{"norm": "layernorm", "init": "normal", "optimizer": "soap_variant"}
Each number is 200 + 40 x the weight over its row's rms, rounded and kept within 0 to 999. Layers, rows and columns count from 0. The size before them is the row's rms in percent of the matrix's.

# layer 2 MLP up, 2048x512, rms 0.0672, rows 1734-1761, columns 0-127
100,234,247,90,224,222,250,208,173,191,154,246,241,205,283,219,177,194,186,216,256,174,218,207,176,210,262,238,210,194,182,244,103,161,147,146,260,181,208,189,157,164,205,288,227,181,168,265,150,156,220,209,180,159,261,174,186,199,246,101,230,179,188,180,120,225,183,184,211,235,285,181,198,213,251,207,234,203,154,203,257,212,221,276,261,259,226,221,165,221,221,181,159,116,198,151,134,174,181,184,191,226,207,200,134,251,190,150,233,229,171,201,139,166,238,255,225,119,150,117,224,107,229,158,201,218,181,277,229
105,163,201,193,215,195,176,169,174,259,181,137,222,226,198,128,171,164,145,229,252,217,134,227,156,195,200,209,178,180,204,224,264,183,167,270,160,203,182,268,281,236,193,269,201,234,194,192,188,229,209,197,218,206,222,187,213,156,188,202,154,217,203,203,171,149,169,201,183,197,151,202,238,206,314,168,237,252,252,233,251,220,128,208,170,214,167,202,176,218,179,227,200,221,196,191,208,134,212,271,192,224,240,168,166,243,208,304,200,208,195,253,239,151,190,196,174,280,224,224,287,230,180,255,205,209,164,257,167
101,238,202,237,188,203,283,190,145,216,226,183,212,205,235,211,139,220,181,253,141,195,218,237,204,147,237,158,187,248,178,146,244,204,155,187,236,166,149,192,192,232,180,193,170,182,198,118,266,196,154,199,173,89,263,175,133,141,174,236,176,195,186,233,156,153,160,176,264,183,185,175,262,243,240,166,225,178,178,232,236,185,209,202,204,162,145,157,145,232,190,241,189,208,227,209,151,240,191,207,193,151,169,165,256,219,189,308,216,163,254,231,237,254,140,175,217,260,221,219,101,268,212,216,184,162,193,230,230
101,125,207,239,230,212,129,192,214,252,212,136,183,185,244,194,246,92,180,272,212,187,186,169,185,184,258,130,180,252,325,197,228,237,184,188,177,150,171,251,141,135,197,113,202,162,161,215,170,235,145,231,247,190,257,250,168,129,188,114,201,182,186,220,166,168,205,232,208,228,248,223,200,195,146,213,200,185,172,169,164,187,305,139,205,167,197,184,238,199,194,207,172,190,185,237,224,235,178,231,152,172,220,157,249,214,224,178,254,233,219,133,171,186,205,198,197,205,256,273,208,200,173,220,165,218,186,152,220
095,246,184,206,212,124,206,179,246,185,220,205,150,212,216,200,149,189,194,220,169,152,185,226,204,135,206,174,196,160,239,206,255,245,191,183,220,105,216,196,173,147,228,200,207,241,176,141,205,227,161,225,182,237,147,142,186,169,197,178,131,163,227,165,244,186,238,196,174,218,191,226,261,208,190,160,272,235,221,126,252,224,184,191,141,214,284,196,177,238,258,216,304,254,160,194,183,197,263,253,264,150,252,235,254,218,201,210,166,194,148,137,178,203,214,245,285,244,220,191,220,238,172,196,205,186,300,203,137
093,182,139,159,180,177,307,217,204,266,215,165,135,226,274,134,164,207,166,210,207,159,201,242,197,252,242,239,150,129,198,140,245,216,139,240,175,142,181,289,251,253,195,185,191,157,201,250,202,169,217,161,263,180,230,168,167,189,197,250,197,137,207,127,205,223,139,150,196,143,180,217,125,228,240,198,233,186,214,184,234,218,190,179,222,104,263,163,206,198,194,181,87,230,185,220,207,191,209,172,212,210,185,144,222,235,223,255,216,211,164,218,213,209,221,133,188,148,226,170,183,253,189,233,147,143,212,184,235
102,244,231,218,185,211,200,158,189,243,205,157,162,228,124,251,229,214,192,201,230,265,176,229,271,245,224,209,225,206,145,211,149,231,197,206,266,184,248,178,167,172,294,213,235,156,201,176,264,204,258,170,182,137,171,183,245,191,214,177,221,184,222,289,185,197,262,210,192,158,225,143,160,142,240,238,208,128,191,126,166,124,174,227,247,220,181,199,198,200,203,219,204,200,178,192,222,173,120,186,226,227,189,173,218,229,177,218,153,182,181,177,235,198,209,225,214,210,144,189,148,196,182,234,197,175,236,199,213
101,213,255,253,172,179,228,195,173,228,200,222,154,241,170,253,229,197,245,181,183,137,162,198,116,152,174,249,155,258,187,206,116,269,165,186,240,232,233,168,143,190,223,173,243,198,261,201,160,279,129,206,198,110,224,209,214,238,227,181,224,215,190,231,218,241,219,222,199,246,234,254,267,213,186,252,249,257,175,219,192,225,208,182,175,207,154,208,181,232,223,173,218,252,101,193,177,137,227,226,178,192,151,194,182,182,220,190,175,221,158,197,136,185,114,189,227,222,224,195,241,149,150,258,180,201,238,217,195
094,103,238,168,190,268,202,212,213,194,186,235,189,136,204,111,124,187,217,206,244,273,209,226,196,190,211,123,251,199,192,206,204,213,222,185,250,189,147,175,318,147,180,195,168,152,205,192,214,179,160,125,243,252,168,171,148,149,182,241,253,204,290,244,187,115,158,136,180,188,203,169,198,219,261,189,195,248,175,155,159,159,152,169,233,149,220,170,239,229,226,214,160,164,144,229,210,144,192,150,203,204,178,282,236,198,135,247,162,254,190,213,216,238,186,236,227,202,185,265,224,173,238,206,166,168,290,183,224
102,210,186,158,152,211,262,186,116,154,228,189,195,95,214,161,164,211,228,203,269,211,167,166,239,201,222,240,233,123,193,164,179,270,201,101,154,220,203,236,175,184,177,219,280,160,125,217,195,224,232,183,211,197,214,116,234,193,253,196,197,243,192,212,206,200,194,197,162,241,254,214,194,216,241,215,242,230,348,229,255,174,167,214,175,219,216,216,260,139,223,193,206,178,230,193,227,222,168,157,232,191,283,223,225,276,210,202,172,278,287,201,169,130,246,215,222,158,273,243,187,232,199,170,185,226,177,123,223
133,258,179,161,175,220,153,243,118,162,222,113,237,153,173,198,242,153,195,220,192,206,143,242,202,198,211,236,179,225,109,219,293,174,212,174,149,144,242,144,212,156,197,184,241,238,213,250,213,162,210,248,246,175,202,244,215,107,258,247,149,207,219,247,149,211,182,192,232,183,249,254,164,209,254,227,178,171,169,254,215,191,233,179,262,158,185,155,214,192,222,143,138,195,195,168,227,286,259,118,259,139,294,124,196,209,185,195,128,263,260,233,193,206,188,183,229,147,252,139,205,235,166,218,216,240,189,161,164
098,173,177,182,193,222,274,272,204,156,218,177,217,258,214,189,175,219,159,206,203,168,238,203,233,184,181,261,185,160,226,201,197,223,226,217,210,182,196,167,186,221,210,203,240,131,214,276,203,138,198,240,194,228,148,173,184,234,150,191,147,212,282,211,228,214,184,201,192,217,142,188,236,153,232,247,166,156,169,164,254,177,220,169,230,208,285,174,166,179,176,236,167,197,230,180,299,166,216,231,229,205,235,232,218,254,222,204,214,228,220,132,129,175,219,195,206,239,198,187,224,178,265,331,38,220,162,284,191
110,175,214,251,243,265,216,177,240,171,171,228,188,241,177,245,132,169,169,183,220,165,185,245,199,266,247,171,232,171,164,166,207,130,239,177,189,172,244,253,237,164,165,255,229,174,232,199,256,264,183,242,204,222,150,266,207,183,143,180,180,236,117,190,209,206,167,245,140,235,216,229,260,219,169,194,169,200,220,283,284,179,255,213,158,152,173,205,146,180,243,223,165,157,195,214,181,252,134,202,189,206,145,182,234,161,161,215,191,214,254,239,182,227,236,180,98,202,193,246,168,220,201,254,205,210,167,202,172
099,136,237,240,274,256,193,157,177,180,193,280,218,188,202,231,182,183,148,215,128,256,180,165,206,200,231,162,256,249,198,134,223,140,163,148,190,244,108,137,183,173,170,243,210,130,129,218,159,149,256,144,219,238,261,237,211,165,208,185,207,113,270,170,116,220,234,209,171,187,212,219,188,189,164,208,230,235,161,185,198,192,196,166,143,229,138,157,250,217,174,173,212,191,254,213,154,228,307,163,248,151,227,190,206,196,205,141,178,172,163,238,282,195,197,239,165,218,223,263,247,95,231,281,153,183,194,159,241
098,236,161,273,182,170,209,159,228,207,213,228,142,208,150,207,167,174,322,201,125,278,207,174,175,227,109,210,160,198,216,163,178,123,238,211,167,205,183,238,221,228,234,201,198,261,135,197,248,102,199,244,221,221,185,243,163,203,187,204,202,182,88,224,99,188,179,192,239,204,223,227,186,188,174,273,192,243,235,157,147,208,129,184,233,106,186,151,207,226,181,212,173,121,225,141,255,234,118,216,203,163,276,178,219,185,140,207,128,136,250,208,281,228,247,295,107,211,170,172,213,205,114,212,175,218,185,153,202
100,226,228,132,202,170,222,249,238,219,253,224,187,216,242,213,274,106,166,176,173,245,183,213,234,187,112,173,204,187,256,200,214,225,196,144,222,193,186,149,251,220,224,220,229,281,172,213,220,210,272,149,173,209,227,187,267,185,226,238,148,209,151,256,129,241,182,200,184,204,188,182,99,233,199,226,201,286,143,193,189,157,250,252,285,197,192,142,173,217,257,218,210,168,234,164,187,111,247,160,149,206,180,230,210,256,259,194,161,269,232,170,124,134,184,225,122,178,190,151,250,167,170,194,188,215,229,184,209
103,234,178,171,221,95,217,165,172,181,188,286,201,145,233,218,201,239,180,296,214,191,233,222,100,173,199,159,183,216,222,207,152,186,187,82,221,221,140,189,217,177,180,176,266,161,210,216,219,269,213,140,215,187,196,171,202,123,170,190,262,149,143,167,226,203,170,177,185,271,263,230,197,195,190,297,324,268,203,221,257,242,155,195,172,205,221,238,181,254,243,202,268,227,247,224,217,191,200,111,171,152,139,214,207,157,120,169,166,256,238,172,247,162,197,138,255,202,218,160,207,197,196,263,256,164,175,228,204
102,191,90,198,197,174,160,212,157,171,297,244,207,215,246,192,199,264,162,136,163,147,147,188,220,213,216,246,234,261,245,178,163,256,217,180,154,219,198,263,237,138,202,188,201,204,210,158,232,224,217,139,229,139,233,157,267,153,191,252,139,224,223,214,241,194,199,222,202,213,227,177,192,258,243,213,157,245,280,114,118,192,267,260,227,191,169,217,212,198,257,183,203,244,208,226,174,212,177,168,295,251,204,309,247,193,219,181,155,213,131,222,179,181,188,232,265,244,185,264,237,231,193,199,215,209,204,187,193
092,233,225,213,170,249,270,201,201,164,215,190,162,186,153,207,274,197,221,236,154,188,290,181,182,252,181,255,145,217,179,251,303,112,179,171,119,217,219,252,258,191,211,196,189,148,132,194,189,241,188,199,175,248,166,267,240,215,186,245,230,190,231,176,233,267,232,180,231,265,187,217,230,144,223,132,177,162,166,224,272,218,197,205,217,279,238,183,203,251,227,224,105,255,134,180,187,191,194,255,207,214,174,184,251,208,179,176,233,165,153,224,161,155,167,134,165,213,197,171,167,128,181,114,223,184,199,187,221
098,162,244,198,179,195,213,188,245,214,195,185,220,209,283,244,172,262,219,130,244,189,278,205,217,200,227,156,212,232,216,174,163,192,242,137,314,187,216,134,230,173,140,226,190,191,257,200,246,156,188,251,223,177,139,241,209,195,246,187,207,168,222,237,188,206,195,216,235,168,221,264,192,235,134,161,158,160,221,256,169,217,181,214,224,234,200,240,153,213,327,174,224,280,242,240,194,185,115,135,232,268,162,198,114,213,274,208,129,241,291,146,236,231,284,226,236,193,185,248,191,138,195,209,176,164,206,225,198
098,182,179,174,163,193,229,247,232,161,145,204,146,282,210,170,228,167,207,286,88,205,254,165,191,231,236,195,166,195,232,142,176,220,282,195,156,210,131,221,220,200,255,124,237,191,217,131,218,224,159,240,166,237,190,190,167,172,196,183,166,280,206,208,199,231,167,167,208,177,158,262,243,170,238,238,228,172,168,201,172,119,229,248,246,216,236,183,283,192,124,196,140,179,158,177,188,114,163,244,214,252,274,148,210,112,203,217,158,168,252,304,135,254,100,228,229,215,202,194,248,203,211,256,239,231,157,202,227
101,203,162,168,183,247,274,249,184,182,205,227,198,227,206,212,195,223,223,103,251,168,199,158,173,192,237,207,265,191,197,226,204,207,166,255,128,195,180,274,166,235,190,205,152,179,255,144,213,238,263,192,272,203,166,174,176,240,221,273,222,114,208,180,186,182,250,188,242,218,109,186,160,192,194,231,185,205,222,288,235,167,256,218,199,171,195,215,166,156,224,192,214,145,172,192,220,183,203,216,265,234,212,212,196,170,218,261,198,216,219,224,227,171,292,166,171,227,126,213,169,153,236,251,151,271,162,218,217
100,172,198,153,184,180,191,212,111,223,238,151,164,187,232,248,117,223,198,253,157,177,233,230,175,176,200,223,160,226,209,180,184,199,204,99,205,176,265,255,179,178,149,252,180,146,239,251,169,138,204,227,213,164,137,102,244,173,226,232,173,137,221,215,238,104,197,230,203,188,290,255,187,156,159,215,250,261,137,188,148,217,194,228,201,265,180,174,240,245,153,144,198,236,200,220,261,208,240,136,165,227,147,206,163,207,213,227,154,280,134,237,196,177,237,161,246,200,182,196,216,166,178,186,225,241,125,178,126
102,176,203,235,190,317,211,234,241,153,207,157,233,277,213,231,126,136,254,182,206,180,183,193,225,191,246,189,241,219,174,251,175,247,213,197,192,231,254,222,120,210,155,191,208,224,223,193,173,165,168,255,170,133,277,191,259,187,191,100,223,169,187,141,201,173,177,173,224,223,195,163,218,179,176,220,146,216,167,168,237,163,262,230,226,193,145,170,157,188,244,238,197,183,163,170,242,266,230,208,230,172,246,244,240,161,206,172,170,179,244,242,173,174,106,122,256,190,155,217,226,172,219,276,209,236,189,185,194
121,135,255,222,256,282,185,209,194,211,256,159,140,186,184,222,211,211,205,215,238,218,187,177,199,227,146,221,147,243,177,234,170,198,216,127,242,160,92,204,204,243,236,172,182,232,168,253,190,199,196,179,235,212,168,250,219,239,156,141,173,189,178,232,211,192,261,246,203,199,164,212,154,225,204,179,157,194,157,212,289,182,163,206,189,221,207,177,175,239,232,178,183,194,203,195,187,112,172,192,195,183,302,251,211,219,166,164,219,169,191,168,167,155,256,255,152,200,233,215,148,227,168,234,167,165,224,195,256
094,220,169,245,197,252,346,200,195,177,197,266,183,165,189,101,215,198,252,198,201,152,322,268,155,204,207,213,237,137,181,151,184,214,197,241,177,247,219,240,102,175,113,219,163,197,204,198,166,200,184,172,165,253,182,221,191,338,217,231,201,202,213,271,252,231,228,235,260,159,152,202,169,240,240,213,190,284,191,160,170,132,227,205,212,116,236,177,210,198,180,217,179,175,265,200,137,187,153,259,252,247,301,233,192,223,172,115,147,245,235,224,234,169,196,231,207,255,174,257,236,163,219,155,223,230,212,162,217
101,259,232,181,179,175,280,242,193,196,209,294,172,223,167,174,199,186,144,235,165,212,151,233,141,193,192,208,265,116,219,160,192,172,235,263,149,172,186,267,155,182,232,207,165,146,166,184,166,234,274,108,235,242,144,130,199,161,204,195,228,245,259,205,236,207,173,161,152,196,207,259,196,221,218,185,169,200,233,162,168,196,219,185,193,174,211,169,246,135,287,159,167,167,186,246,201,212,223,282,208,187,100,228,209,199,185,177,208,250,175,226,205,195,213,266,236,164,188,200,138,250,226,211,222,210,229,181,144
106,247,241,157,262,189,133,193,181,204,177,219,112,198,167,241,199,198,164,169,159,263,165,250,53,185,194,165,241,244,186,243,182,137,226,249,226,237,161,203,214,226,234,204,191,145,209,258,231,204,182,162,167,145,147,202,251,164,215,188,192,277,232,195,182,140,190,239,192,124,205,294,182,148,283,166,132,182,254,202,136,242,262,228,199,211,200,189,188,149,227,218,174,194,239,174,149,141,191,238,181,185,218,189,254,266,237,270,219,170,170,220,227,280,103,224,217,194,173,211,169,214,158,249,199,171,180,102,260
# layer 2 MLP down (transposed), 2048x512, rms 0.0594, rows 1734-1760, columns 0-127
092,211,160,227,164,93,218,192,149,167,229,144,139,210,218,169,207,177,226,214,205,235,187,154,226,245,207,189,192,267,175,161,231,185,292,171,195,261,136,202,214,235,159,174,201,166,177,154,228,276,157,155,230,150,226,243,273,180,204,181,193,160,200,237,223,194,221,236,167,216,112,149,208,258,173,215,165,208,193,200,161,216,262,210,156,128,139,238,240,228,274,251,253,246,161,200,239,204,155,202,239,120,179,237,169,214,215,219,183,241,213,220,213,267,160,225,211,249,166,223,264,215,193,215,232,192,211,192,205
106,201,218,172,125,143,117,233,196,267,232,276,213,195,177,208,181,231,212,221,192,245,226,158,245,151,205,160,226,208,201,250,184,220,295,205,261,258,229,256,190,193,207,230,200,247,216,208,200,127,246,158,209,226,226,215,213,173,258,226,236,205,195,229,264,220,115,186,150,187,200,211,173,200,247,229,271,199,223,192,206,231,203,78,194,163,172,186,210,256,245,180,201,249,189,173,150,196,186,218,188,174,133,183,212,204,199,202,189,196,179,177,152,211,183,182,148,213,132,169,189,202,237,245,215,199,202,261,246
102,172,198,229,199,235,135,170,227,215,228,204,199,186,212,213,209,225,126,280,257,206,254,237,145,219,205,190,200,187,207,144,136,189,141,174,188,213,197,181,270,164,197,220,206,204,229,180,218,239,201,227,208,214,177,123,197,283,157,215,219,144,195,134,192,124,168,258,193,198,182,223,212,189,147,127,187,220,211,204,216,245,158,187,152,211,180,189,126,218,148,199,203,196,165,214,219,187,245,217,231,185,222,208,245,118,183,128,168,124,191,234,259,149,203,184,252,254,211,180,237,172,140,135,190,203,235,217,210
095,242,187,192,190,224,172,215,160,141,150,287,182,244,162,227,208,226,237,64,231,230,204,136,154,193,170,259,234,223,187,270,227,106,217,241,280,244,185,159,216,209,206,201,223,208,181,185,205,147,200,190,173,189,186,176,245,212,206,160,218,260,284,152,251,238,177,225,188,219,108,211,242,227,208,179,187,246,214,204,284,210,157,271,165,222,221,248,173,241,200,181,166,237,197,206,118,217,114,219,282,258,209,204,207,241,120,232,149,244,147,278,186,211,210,199,239,243,162,214,216,168,188,154,216,221,222,185,199
095,147,188,158,188,220,121,185,169,238,180,184,274,220,206,220,281,185,223,193,176,261,153,146,180,255,186,205,221,189,166,148,153,237,161,168,264,216,162,222,115,218,247,182,215,185,146,177,237,127,263,234,234,144,239,242,223,168,223,151,148,216,169,264,214,223,179,195,236,207,178,195,198,173,232,233,180,198,189,262,199,235,209,166,224,173,192,140,184,87,219,172,159,220,205,232,150,194,197,218,242,257,259,155,124,189,204,207,182,201,268,263,278,164,183,182,128,137,146,218,203,138,259,219,229,197,183,210,269
098,201,186,211,250,191,208,162,207,156,244,240,172,250,193,224,177,185,265,196,237,188,184,209,202,192,197,253,210,248,126,295,211,190,235,173,172,244,200,135,170,138,174,234,215,191,241,237,153,214,186,212,207,217,205,233,154,238,259,306,103,144,199,175,189,186,124,244,175,246,201,196,256,206,189,130,216,201,174,193,188,196,191,192,219,185,174,159,206,184,198,232,173,152,149,317,134,177,144,158,257,238,141,160,257,125,230,218,187,183,129,178,147,192,182,153,204,176,151,202,203,184,152,124,190,240,210,278,191
105,163,165,121,170,220,219,227,167,206,129,211,213,187,193,133,204,290,144,189,107,180,178,200,253,179,188,173,198,159,183,136,200,222,179,210,174,158,239,145,174,217,209,206,152,195,248,186,152,165,239,184,211,245,162,192,153,230,263,265,186,242,147,119,184,163,137,232,263,158,222,203,270,192,90,187,237,105,228,164,200,216,226,185,192,218,213,136,175,147,189,214,121,93,148,285,223,213,267,202,196,211,234,244,246,255,163,230,190,206,239,167,193,175,224,175,213,193,233,172,174,143,189,179,207,116,239,223,187
106,203,243,189,263,224,236,175,207,167,217,247,224,216,201,181,152,195,208,236,203,227,199,193,195,257,151,201,267,171,205,214,162,183,133,224,238,201,183,217,100,237,227,130,258,199,298,301,198,210,198,232,164,215,269,211,215,222,188,248,186,168,186,206,249,134,179,204,251,196,241,238,144,202,180,195,248,183,126,211,179,222,263,196,202,202,150,197,130,183,166,173,212,152,215,238,209,261,308,210,179,221,188,179,194,206,205,150,270,179,204,236,261,193,158,162,197,212,159,185,148,112,171,192,153,207,243,171,244
093,239,201,248,187,160,204,219,194,211,214,197,169,193,210,233,187,199,285,224,124,217,225,141,231,180,254,216,205,190,219,219,214,172,181,246,179,141,186,200,174,259,210,208,286,214,231,184,169,278,178,164,186,193,161,172,278,253,221,218,159,220,120,175,239,230,217,190,291,181,261,179,212,234,164,148,260,171,274,170,248,288,203,176,170,206,166,207,198,207,204,198,222,238,202,149,231,168,204,193,273,174,178,175,188,239,271,226,121,162,170,192,171,222,179,161,198,234,267,205,217,141,141,193,256,198,159,216,164
095,230,256,285,222,191,166,254,236,264,204,273,246,310,144,214,166,205,150,129,198,243,283,225,243,133,181,154,171,225,175,190,223,234,226,208,150,185,172,184,164,204,200,207,169,228,256,223,178,184,170,230,160,204,200,292,174,213,152,175,190,224,204,169,251,166,204,172,162,155,169,230,273,246,179,193,155,161,129,200,159,217,198,238,230,172,138,194,169,233,197,238,278,234,228,179,169,232,160,259,197,80,227,227,208,155,263,160,200,176,134,204,183,217,167,160,204,217,175,211,240,225,177,243,178,160,213,231,239
125,206,210,147,165,171,240,212,170,196,214,201,239,210,189,185,216,219,216,215,153,225,209,166,186,144,114,148,197,150,241,290,249,150,222,153,214,259,294,210,154,248,143,194,261,211,213,241,186,206,249,121,127,208,211,200,174,126,256,195,126,130,221,204,173,230,248,210,204,190,168,183,123,166,169,134,87,196,188,228,119,142,203,203,218,132,184,216,181,213,206,125,223,189,212,257,194,191,212,255,222,165,202,125,180,174,219,155,196,273,280,223,234,163,195,195,142,139,236,234,145,138,179,269,250,301,129,246,198
101,231,195,111,181,208,201,191,199,215,274,269,228,127,280,149,183,209,238,223,166,318,161,205,242,175,164,255,209,236,213,235,230,196,181,237,124,219,94,179,193,164,172,199,237,251,211,211,191,190,194,210,278,166,246,155,250,152,248,180,224,208,156,159,174,225,216,152,225,178,168,209,235,174,252,125,162,207,172,180,152,159,163,182,210,164,182,170,181,215,216,212,182,267,143,226,245,136,242,216,172,239,232,230,205,185,233,209,127,216,170,235,165,211,190,196,156,177,122,234,192,288,226,150,187,144,133,277,243
099,231,257,223,150,195,97,237,207,224,208,176,210,84,202,52,234,208,175,180,190,208,249,202,183,158,240,208,130,233,239,245,266,177,229,144,203,186,198,193,152,236,169,206,204,211,198,215,181,198,186,199,92,237,220,169,134,318,204,181,250,133,276,275,185,188,213,166,285,96,184,266,210,137,232,153,218,123,195,194,184,190,128,217,255,170,174,235,275,200,171,236,261,244,145,233,151,247,197,246,186,160,139,196,172,187,304,247,195,187,177,206,189,179,209,227,284,193,191,159,157,214,162,221,190,185,222,211,195
101,245,174,239,166,221,193,214,102,213,145,196,220,252,172,179,234,150,235,210,203,279,231,213,180,185,237,181,206,202,195,270,226,179,198,227,147,216,179,188,255,191,237,171,136,184,116,180,209,214,204,222,176,252,204,123,148,136,184,169,234,237,167,254,210,173,244,100,203,176,131,158,178,180,206,123,184,297,199,226,157,179,197,198,202,125,223,183,208,141,184,109,243,201,183,177,239,226,180,183,216,228,240,150,230,134,189,154,184,259,199,273,162,187,106,209,166,277,180,264,144,237,215,224,169,283,219,129,165
098,170,164,147,185,177,161,188,243,144,214,181,213,191,222,246,240,259,149,236,186,221,230,166,177,154,247,136,179,233,226,138,214,202,135,138,186,227,251,186,198,146,86,304,186,193,237,203,237,236,137,152,200,140,197,210,234,192,271,138,245,133,176,242,178,177,239,212,106,211,170,240,222,133,202,179,204,100,209,201,253,175,216,225,129,215,153,214,231,172,235,209,183,229,245,180,182,198,261,179,228,232,200,213,253,248,232,208,137,185,164,183,161,139,197,144,263,213,229,225,166,227,189,245,189,120,190,221,130
108,191,170,165,244,119,238,160,154,188,259,122,193,246,221,254,203,211,268,226,268,178,144,227,147,195,185,188,160,196,188,241,153,198,229,185,209,176,184,170,197,149,223,256,265,203,133,188,188,189,201,240,171,214,229,194,199,214,218,165,207,172,238,203,217,158,196,165,199,265,177,203,319,89,215,262,212,86,208,187,259,161,190,255,231,213,178,195,229,188,189,282,145,192,210,93,219,143,151,188,169,155,184,130,184,234,228,272,221,212,233,173,295,235,219,156,194,146,186,137,180,190,169,225,240,198,204,225,252
097,250,229,270,219,250,118,161,193,203,246,166,200,238,184,202,203,81,281,166,236,213,169,158,204,180,218,145,197,194,172,251,200,138,195,242,183,200,197,204,244,208,180,270,242,170,237,202,238,171,202,254,164,216,162,234,241,200,181,207,264,203,178,186,139,156,141,318,181,191,124,224,195,187,155,164,108,189,206,179,138,176,198,231,285,235,156,198,193,177,139,165,190,137,213,150,200,240,272,206,291,181,205,229,203,199,265,233,212,236,201,192,191,103,211,298,206,282,209,232,212,276,222,131,178,183,213,240,223
091,167,246,161,170,186,198,225,207,262,258,147,217,218,222,196,171,132,299,220,262,200,162,183,191,229,188,146,188,120,218,233,205,186,133,161,229,161,203,152,126,234,166,180,195,160,292,259,143,164,207,211,173,246,140,191,167,235,213,158,268,228,186,179,138,175,221,235,187,155,176,262,211,176,119,201,193,144,147,269,219,166,186,230,221,218,212,226,197,159,201,199,185,143,218,146,265,217,199,259,144,162,203,162,281,174,208,182,226,169,269,232,277,300,158,244,166,238,191,145,180,245,120,175,259,219,231,214,192
098,234,227,141,259,128,205,150,191,210,216,233,177,163,266,253,169,161,230,203,253,126,223,176,221,169,257,198,169,167,181,245,186,182,211,218,182,172,220,263,165,186,182,167,226,237,192,199,175,147,171,187,241,223,259,279,207,236,142,168,163,230,225,181,245,212,164,181,241,172,91,149,202,121,247,182,187,177,254,159,178,146,189,239,235,270,183,248,182,178,187,188,276,192,291,161,162,124,224,160,164,252,239,253,258,214,231,181,172,188,221,272,147,258,228,135,181,168,146,162,211,198,243,149,140,208,243,169,198
102,293,195,196,170,143,171,149,172,181,219,258,184,158,229,235,206,281,200,202,190,231,207,206,167,192,237,159,228,175,189,99,154,179,139,266,198,142,177,208,201,238,229,186,266,125,112,264,137,263,174,195,267,164,201,170,187,213,205,204,239,239,223,228,169,133,166,218,172,279,243,173,274,152,266,174,172,220,226,213,235,198,213,177,235,164,235,141,186,138,137,184,229,178,241,204,167,222,262,234,204,197,183,162,303,209,187,208,217,211,196,253,218,231,140,216,266,220,144,140,159,198,187,183,187,231,217,233,218
097,208,221,201,229,180,200,168,118,193,162,145,85,291,165,172,210,199,254,200,245,208,169,239,251,159,172,184,176,233,206,242,258,187,206,222,231,139,169,137,261,263,181,226,183,171,207,232,203,190,241,183,167,149,179,215,244,188,190,224,265,231,217,116,210,196,188,228,178,253,218,179,197,168,200,159,241,245,215,169,172,169,225,247,102,212,313,166,160,268,177,192,214,222,217,171,168,241,322,224,313,248,234,187,172,287,207,216,253,174,119,175,165,150,250,206,179,146,153,157,197,238,172,265,206,188,165,224,213
102,211,224,201,206,197,276,237,163,230,157,194,235,200,241,210,153,197,243,228,211,235,215,191,147,272,271,226,185,235,268,254,231,166,227,159,191,192,196,140,236,205,201,151,172,217,336,127,191,269,171,231,209,272,145,211,192,191,82,198,175,198,223,192,174,237,164,214,151,203,158,220,169,235,178,218,183,203,170,206,151,202,158,282,169,145,228,186,203,100,168,271,135,163,221,191,231,112,217,137,280,194,222,177,226,211,220,199,216,191,136,170,180,267,213,206,219,147,243,233,163,220,201,258,113,180,155,202,132
095,200,212,170,286,122,207,250,216,194,242,189,158,167,164,189,210,127,195,185,191,219,175,247,106,213,247,193,205,120,142,272,215,200,206,197,230,199,254,220,182,215,247,152,221,139,132,182,203,224,310,221,312,224,224,307,165,186,159,184,159,190,197,198,255,208,199,232,98,168,114,174,163,265,232,221,184,136,203,229,167,253,182,174,211,145,227,140,179,175,233,123,197,231,148,138,186,215,164,209,254,168,204,244,183,160,185,115,283,196,251,271,206,182,252,224,170,175,152,189,228,265,155,170,193,224,193,264,226
112,245,152,183,201,192,255,189,187,177,227,230,164,292,214,211,156,197,226,164,180,204,281,249,161,120,266,164,179,162,161,259,243,190,276,164,213,208,160,237,191,207,160,153,171,204,212,215,147,223,175,190,192,121,262,204,288,223,169,213,201,175,184,145,229,165,161,176,225,274,215,207,192,200,170,241,187,232,179,123,234,229,171,248,168,261,123,176,218,181,188,150,224,177,196,185,210,175,241,156,195,286,204,151,225,188,150,273,321,232,164,249,132,188,223,168,230,223,157,219,240,252,217,157,225,200,169,156,260
105,211,217,121,223,121,182,138,183,180,183,227,158,160,145,146,130,198,257,223,203,236,248,185,147,211,231,174,186,152,163,151,218,221,137,187,151,277,198,203,178,196,211,153,179,190,216,157,162,184,213,240,200,187,239,191,141,178,126,221,155,200,198,158,165,208,247,127,129,183,204,159,246,196,224,173,150,148,280,203,204,227,213,179,173,178,176,264,193,266,221,183,144,176,266,183,199,222,117,230,222,190,190,207,186,213,207,240,228,148,228,183,240,175,193,167,264,160,175,188,139,163,136,221,214,236,187,201,247
090,195,213,173,234,221,151,160,208,231,222,287,232,163,184,246,233,237,207,184,174,183,93,209,236,163,217,237,212,165,165,272,240,209,261,201,194,170,238,223,223,270,276,167,208,188,150,217,239,238,276,185,229,201,182,220,178,167,205,206,227,172,198,206,195,160,184,236,151,249,174,184,224,157,192,230,229,191,203,221,183,165,167,242,172,224,186,195,208,193,194,280,221,206,190,216,227,187,188,186,149,231,157,161,196,144,242,167,155,211,205,210,226,220,173,173,193,166,290,180,149,241,256,229,215,189,152,225,195
092,192,195,252,165,205,159,191,219,165,210,176,191,136,164,192,231,231,241,269,209,161,197,204,205,209,183,252,127,218,228,205,235,207,148,196,169,205,230,191,151,204,190,246,224,261,254,243,221,166,198,220,169,185,223,230,203,201,183,205,162,210,131,144,156,291,216,216,188,263,218,131,165,254,191,141,225,154,218,222,216,161,195,280,208,209,139,261,183,153,215,225,272,211,233,175,259,224,253,153,206,291,220,234,201,208,160,122,192,214,183,137,240,249,179,156,182,245,155,186,220,120,241,169,189,179,177,234,184